Weights of a small GPT-style language model, trained from scratch on English Wikipedia.
Size: 10 layers, width 224, 4 heads of 64, MLP 896 ReLU, vocabulary 2048, 6.6M parameters.
Architecture: no biases in attention or MLP, some layers without attention, shifted keys, gated attention, norms scaled by depth, capped logits.
Training: a variant of Muon for these matrices, 104M tokens, 6100 steps.
Each number is 200 + 40 x the weight over its row's rms, rounded and kept within 0 to 999. Layers, rows and columns count from 0. The size before them is the row's rms in percent of the matrix's.

# down: layer 7 MLP down (transposed), 896x224, rms 0.0496, rows 518-532, columns 0-111
# up: layer 7 MLP up, 896x224, rms 0.172, rows 519-532, columns 0-111
down518,097,216,132,215,183,207,220,280,200,178,177,156,155,201,197,191,220,186,160,211,285,144,206,207,117,250,264,188,228,284,181,200,269,235,251,232,183,226,174,155,218,154,290,212,265,192,183,157,227,248,198,249,221,230,170,238,267,182,200,131,169,256,225,185,228,233,166,225,214,135,190,204,160,196,237,233,242,170,241,188,260,190,194,246,131,181,211,217,221,157,223,166,235,199,199,238,186,170,270,211,218,243,192,128,166,253,253,173,189,164,191,273,173
up519,107,182,196,207,146,162,280,137,231,227,302,180,224,243,224,210,167,173,183,175,146,203,193,102,241,158,247,143,174,181,193,275,172,159,284,232,211,212,167,253,261,246,220,236,211,130,246,212,205,181,272,202,165,154,248,191,233,267,226,134,223,213,195,190,233,247,155,168,234,214,178,240,216,200,182,255,187,237,151,111,192,158,207,163,219,223,151,161,193,172,186,198,248,239,206,247,195,173,199,263,168,193,198,183,212,236,228,137,162,147,236,230,272
down519,105,267,159,207,191,196,197,141,170,166,151,227,253,202,196,212,268,198,172,120,275,218,233,253,195,193,207,210,160,172,189,154,149,231,162,241,115,206,156,181,200,220,255,199,150,268,147,169,208,142,183,222,191,211,225,243,202,140,180,209,148,151,191,204,141,208,259,296,246,235,220,158,213,194,199,221,209,273,124,284,209,222,228,199,157,187,185,234,289,195,225,274,191,128,137,167,143,212,214,182,248,167,196,231,165,194,104,182,246,213,142,199,176
up520,095,231,186,237,214,297,207,179,106,215,203,209,205,157,207,200,194,176,200,201,235,212,202,179,249,216,194,215,140,229,205,137,209,243,158,203,211,208,168,94,191,231,252,199,172,226,134,173,197,271,195,175,287,239,209,271,193,220,179,98,161,237,102,210,172,219,212,262,277,172,159,234,145,268,193,168,288,236,221,193,173,227,189,219,253,220,208,170,251,214,141,245,228,191,222,200,220,259,228,211,193,215,137,248,181,159,101,181,223,240,181,167,240
down520,089,204,198,168,220,123,246,235,252,200,158,166,251,276,249,197,174,204,198,199,243,231,167,228,100,208,224,228,273,203,214,248,203,180,286,283,278,171,188,232,208,216,185,182,233,222,181,193,255,206,185,183,151,204,216,177,211,226,219,203,227,250,221,161,265,148,173,194,196,226,172,196,248,192,208,188,251,205,230,200,177,209,213,215,103,188,196,215,179,162,246,148,248,217,136,245,159,260,176,177,225,209,243,212,190,211,266,154,221,178,119,202,239
up521,107,167,239,140,126,227,174,129,215,228,270,244,243,196,191,136,225,236,160,229,201,226,208,117,251,195,176,161,246,148,192,192,155,177,234,220,192,100,180,193,186,303,216,220,164,140,192,189,202,188,199,205,199,161,206,166,168,155,302,160,203,161,133,200,177,201,177,179,294,196,202,265,180,134,170,180,135,207,192,235,204,200,157,225,203,148,186,219,209,199,227,191,222,216,231,269,260,234,197,249,162,183,132,222,199,247,231,88,159,195,209,238,141
down521,112,209,212,244,241,170,176,256,211,243,205,132,195,172,178,243,188,128,250,190,220,218,226,222,177,215,172,194,209,239,135,191,235,227,190,286,240,170,231,253,225,200,247,193,213,181,203,189,154,239,292,198,242,247,275,233,207,143,196,180,229,262,214,171,294,136,208,235,132,185,197,175,206,203,189,212,174,184,174,212,178,177,237,194,216,185,220,167,182,212,193,218,170,199,178,128,208,234,198,120,195,153,202,197,178,178,272,186,209,117,172,210,231
up522,093,148,263,250,218,224,199,204,185,261,182,133,248,216,148,228,240,174,225,156,225,219,185,226,204,239,178,194,218,172,158,210,230,213,246,220,179,118,157,184,198,201,220,238,182,133,237,108,209,194,152,159,203,172,162,254,259,117,172,185,243,220,216,220,177,187,163,253,239,148,140,227,235,215,170,152,235,224,222,236,162,212,159,203,150,159,234,195,172,285,189,245,193,176,257,231,163,233,176,165,202,114,221,260,171,195,240,166,171,182,202,205,178
down522,108,214,192,85,244,198,234,234,221,162,163,189,172,217,200,199,208,268,249,251,168,194,218,182,173,206,216,207,244,212,138,193,183,166,234,247,170,240,226,253,163,206,171,251,238,223,163,199,199,203,267,174,159,239,127,229,203,200,173,198,212,272,229,154,168,194,129,187,272,185,230,128,134,262,219,227,188,172,199,112,217,244,214,183,264,264,163,199,173,145,154,169,223,264,176,279,181,166,200,185,170,249,161,150,216,181,208,221,256,188,219,118,246
up523,104,231,234,276,171,174,185,223,231,195,192,120,206,195,205,279,220,215,191,168,247,133,208,199,249,220,255,228,138,269,186,220,200,120,212,177,200,213,199,229,270,271,167,166,166,168,132,193,268,189,125,115,176,173,233,188,143,241,211,217,199,185,223,237,184,237,163,279,165,180,232,188,274,296,217,228,231,179,135,227,256,216,183,220,204,212,273,203,168,201,225,176,243,205,161,222,114,211,176,197,233,170,164,179,253,229,197,214,204,196,249,251,161
down523,104,166,236,223,222,266,158,186,161,131,181,199,226,202,210,226,173,210,184,164,125,193,200,242,225,166,118,268,192,240,267,281,187,200,216,184,215,122,160,192,110,246,281,187,176,173,234,166,192,221,185,194,211,209,259,221,235,233,247,195,174,221,179,185,346,168,208,157,265,149,154,194,126,243,186,184,244,166,196,241,201,257,167,205,245,236,184,171,218,159,185,194,198,225,279,205,260,212,211,173,254,170,231,254,146,183,200,169,235,280,152,199,227
up524,090,188,279,201,162,222,203,130,194,283,165,221,204,149,167,221,95,200,213,159,171,167,253,287,219,256,199,223,232,225,215,159,253,148,214,153,202,175,192,210,193,163,216,159,251,204,107,199,157,213,222,227,169,232,150,254,170,196,223,196,215,277,135,161,217,118,252,182,299,200,171,176,213,216,250,167,235,162,203,138,151,188,164,109,158,217,159,219,252,179,206,213,243,176,183,176,144,201,228,147,138,157,245,167,215,244,184,205,165,233,198,125,223
down524,084,247,186,248,278,182,239,158,193,164,233,170,202,220,188,180,238,214,294,256,185,229,238,175,199,163,265,211,159,210,229,219,208,299,175,196,267,220,168,155,235,195,162,189,188,203,214,222,201,156,199,137,167,178,153,131,232,196,118,199,203,88,190,231,165,192,191,217,92,159,211,230,209,186,251,260,142,288,211,255,168,169,248,225,210,152,233,211,153,131,218,150,194,151,206,132,183,195,180,202,233,182,190,234,187,140,202,169,244,146,177,189,205
up525,093,187,227,185,248,254,248,122,179,250,298,222,202,196,174,246,255,173,217,226,217,258,206,172,276,160,158,253,222,151,233,291,185,165,251,192,221,233,130,165,182,211,186,150,244,201,167,152,240,241,112,184,197,210,172,223,272,222,161,118,173,180,170,173,194,173,202,233,193,216,159,178,140,210,243,157,247,194,214,236,203,167,209,289,168,277,128,164,226,163,201,207,181,212,148,240,180,237,142,198,167,165,189,151,121,201,111,205,239,161,196,275,242
down525,080,180,133,119,194,191,226,212,229,148,186,193,243,158,235,175,135,213,156,170,158,182,230,159,138,182,226,145,235,201,144,208,245,233,146,181,222,191,224,231,178,207,177,239,168,98,209,227,208,174,187,161,244,225,184,221,168,257,202,223,150,144,226,210,181,178,212,210,136,206,237,178,164,127,130,220,154,215,169,196,200,262,203,171,219,180,230,151,239,221,182,197,263,210,247,140,199,128,249,143,274,225,197,274,170,155,249,168,139,180,185,173,230
up526,100,159,246,141,213,200,178,206,233,248,201,126,235,191,157,173,175,219,177,139,207,200,190,169,201,193,240,141,271,180,200,218,219,185,173,271,212,198,223,216,239,183,192,237,170,211,141,79,241,170,200,164,182,151,157,173,154,203,174,166,310,172,195,194,197,182,161,213,220,223,220,174,230,203,157,163,144,169,146,181,199,262,193,211,132,169,259,242,216,246,167,161,159,188,185,255,217,169,134,212,118,180,249,181,235,212,198,208,97,204,178,183,213
down526,100,197,186,238,165,215,228,177,132,176,189,218,231,168,238,139,198,185,217,280,197,260,208,210,128,272,153,203,235,190,149,180,193,129,228,195,224,210,143,242,140,229,190,173,171,192,250,177,210,179,202,189,173,241,187,247,194,186,285,244,243,242,271,162,162,183,156,255,202,161,145,253,272,194,229,262,312,184,117,236,161,192,264,255,244,169,148,130,155,201,202,180,124,162,194,208,137,169,257,247,256,181,117,217,219,147,194,246,232,280,210,258,248
up527,105,167,241,254,245,216,219,240,181,222,193,211,121,186,154,179,197,185,194,166,125,222,234,233,202,213,222,179,188,225,197,101,237,158,268,244,139,156,222,225,158,270,178,224,222,230,108,240,222,219,258,157,149,205,216,99,202,262,233,230,225,165,116,237,259,164,84,203,152,273,158,162,209,218,153,121,270,216,244,208,204,244,164,215,210,236,235,107,208,212,169,212,242,250,229,215,179,156,279,254,137,203,190,245,167,196,132,181,221,230,159,256,130
down527,106,282,236,191,186,181,140,191,97,123,230,197,199,210,176,235,262,187,196,152,160,162,211,231,200,180,200,201,166,225,193,226,167,231,190,146,198,224,192,172,196,200,261,207,211,257,177,258,138,122,165,229,196,176,237,197,233,171,180,211,86,228,241,100,150,212,178,199,285,168,177,239,315,202,234,253,187,195,134,248,155,224,267,219,149,142,189,240,173,157,233,150,186,197,197,216,257,181,194,226,213,199,204,215,201,158,248,258,205,136,243,204,206
up528,096,190,158,258,214,260,192,149,235,244,246,276,144,260,206,209,162,224,137,164,111,138,169,207,190,154,254,269,214,247,216,212,183,199,226,288,224,241,153,172,199,225,274,224,186,141,205,218,185,156,257,234,99,148,250,178,237,232,230,196,286,207,230,274,192,227,246,203,227,268,191,148,232,169,197,234,200,174,263,151,215,194,205,210,125,224,168,215,177,251,209,132,229,177,186,229,185,284,197,266,197,234,193,163,202,233,239,202,252,154,205,161,167
down528,100,287,215,172,183,267,217,177,217,236,121,74,185,152,134,274,272,213,164,153,234,210,170,185,223,234,155,187,184,128,246,291,204,191,189,240,179,250,154,163,218,192,141,202,195,193,164,176,232,208,161,269,272,191,167,146,229,247,115,194,239,188,162,156,211,163,208,147,190,207,210,192,173,231,214,178,231,210,146,173,194,174,205,163,299,163,200,234,195,197,222,250,226,213,143,129,139,197,226,152,206,238,239,238,167,129,174,127,182,211,184,163,176
up529,104,188,259,133,181,158,128,228,152,235,243,159,192,239,170,175,165,247,191,151,173,277,278,210,194,171,156,159,232,199,223,216,257,173,236,142,217,230,290,252,189,185,297,184,175,289,217,162,166,248,145,202,182,141,222,219,202,234,240,221,202,143,168,159,218,180,151,234,223,257,172,185,195,142,193,238,131,144,217,289,273,180,199,188,136,186,158,236,179,272,171,225,199,129,189,209,177,214,176,263,264,182,195,185,157,151,168,217,230,176,137,170,228
down529,101,208,178,179,163,185,203,167,168,177,198,171,231,161,119,278,144,219,221,229,217,188,230,195,125,203,250,155,193,238,221,152,141,99,154,251,209,184,129,197,228,229,214,210,202,204,227,175,207,227,219,179,239,154,158,257,199,176,242,223,224,146,219,221,180,134,172,123,228,144,156,192,213,305,151,176,225,246,189,142,240,255,218,215,193,137,246,295,171,158,237,183,181,198,277,222,133,206,225,114,167,201,192,183,256,243,263,186,211,247,232,132,242
up530,100,127,194,213,251,280,242,143,215,191,191,260,147,274,190,220,225,177,232,199,153,198,231,160,221,185,188,180,204,238,190,208,250,234,166,197,186,212,298,185,189,204,210,119,198,147,203,143,265,224,239,268,201,248,228,167,242,254,166,260,174,157,216,190,157,118,169,207,219,217,202,139,217,143,169,201,168,181,190,232,191,182,213,131,172,207,275,211,138,242,243,193,187,218,162,238,160,216,250,189,252,246,192,214,93,203,251,232,189,222,177,181,161
down530,104,186,170,233,140,143,189,183,218,186,246,178,181,148,131,253,218,230,206,218,160,223,190,202,167,195,238,200,287,198,177,177,224,172,214,143,160,173,110,183,196,252,251,161,228,184,161,203,171,231,182,124,176,235,248,241,117,197,200,176,247,293,204,159,256,288,213,218,242,179,181,227,211,121,229,180,262,208,198,210,187,212,232,222,238,93,157,215,189,247,225,201,133,196,241,125,196,218,302,201,223,227,235,171,180,205,189,179,147,163,258,250,290
up531,102,118,194,243,250,173,217,191,160,183,242,292,229,182,200,206,172,267,230,246,206,218,82,243,192,190,171,268,173,216,187,265,182,129,264,204,179,273,255,143,215,245,139,230,273,273,183,217,243,165,124,182,230,223,158,188,264,157,239,161,146,203,219,186,241,169,215,250,237,240,213,266,198,180,237,117,282,183,293,130,229,165,235,110,176,177,285,135,207,136,196,216,261,217,180,232,214,181,235,174,146,201,212,153,280,232,204,231,248,225,178,167,199
down531,103,145,128,164,207,184,161,125,247,236,220,123,185,224,219,187,144,146,178,164,232,202,200,177,148,170,272,229,206,220,168,178,179,306,200,223,234,220,170,225,130,155,167,159,247,100,181,245,250,211,248,206,142,183,157,168,178,268,183,172,141,166,235,244,188,227,231,170,145,229,211,191,166,222,216,232,159,213,124,198,136,178,155,288,169,244,179,201,178,226,154,200,217,170,186,197,200,173,183,218,221,145,170,200,195,216,154,206,158,213,250,187,152
up532,101,189,200,226,232,198,237,257,196,213,255,198,197,256,194,175,194,232,238,218,147,178,230,160,117,186,218,185,307,161,153,214,178,183,181,193,255,225,257,254,182,167,206,174,237,199,230,142,265,188,148,157,198,179,241,209,174,139,199,214,224,241,215,146,222,162,242,261,178,186,269,163,217,251,197,248,178,185,168,175,195,198,148,267,234,155,212,236,161,258,262,188,205,243,220,227,196,170,173,197,233,203,152,247,185,151,144,212,252,180,249,147,228
down532,100,48,211,167,217,211,194,217,208,237,249,288,314,141,220,167,210,211,102,143,226,206,169,201,240,174,180,233,243,209,207,241,240,175,160,211,210,215,227,224,188,189,213,196,157,190,224,180,129,192,176,201,200,134,226,146,252,232,215,175,168,229,199,242,173,269,185,162,228,260,232,236,147,218,129,94,207,154,233,223,201,144,225,257,173,184,257,168,162,218,158,238,201,235,156,249,190,198,242,239,256,136,151,168,240,149,150,191,176,207,221,194,192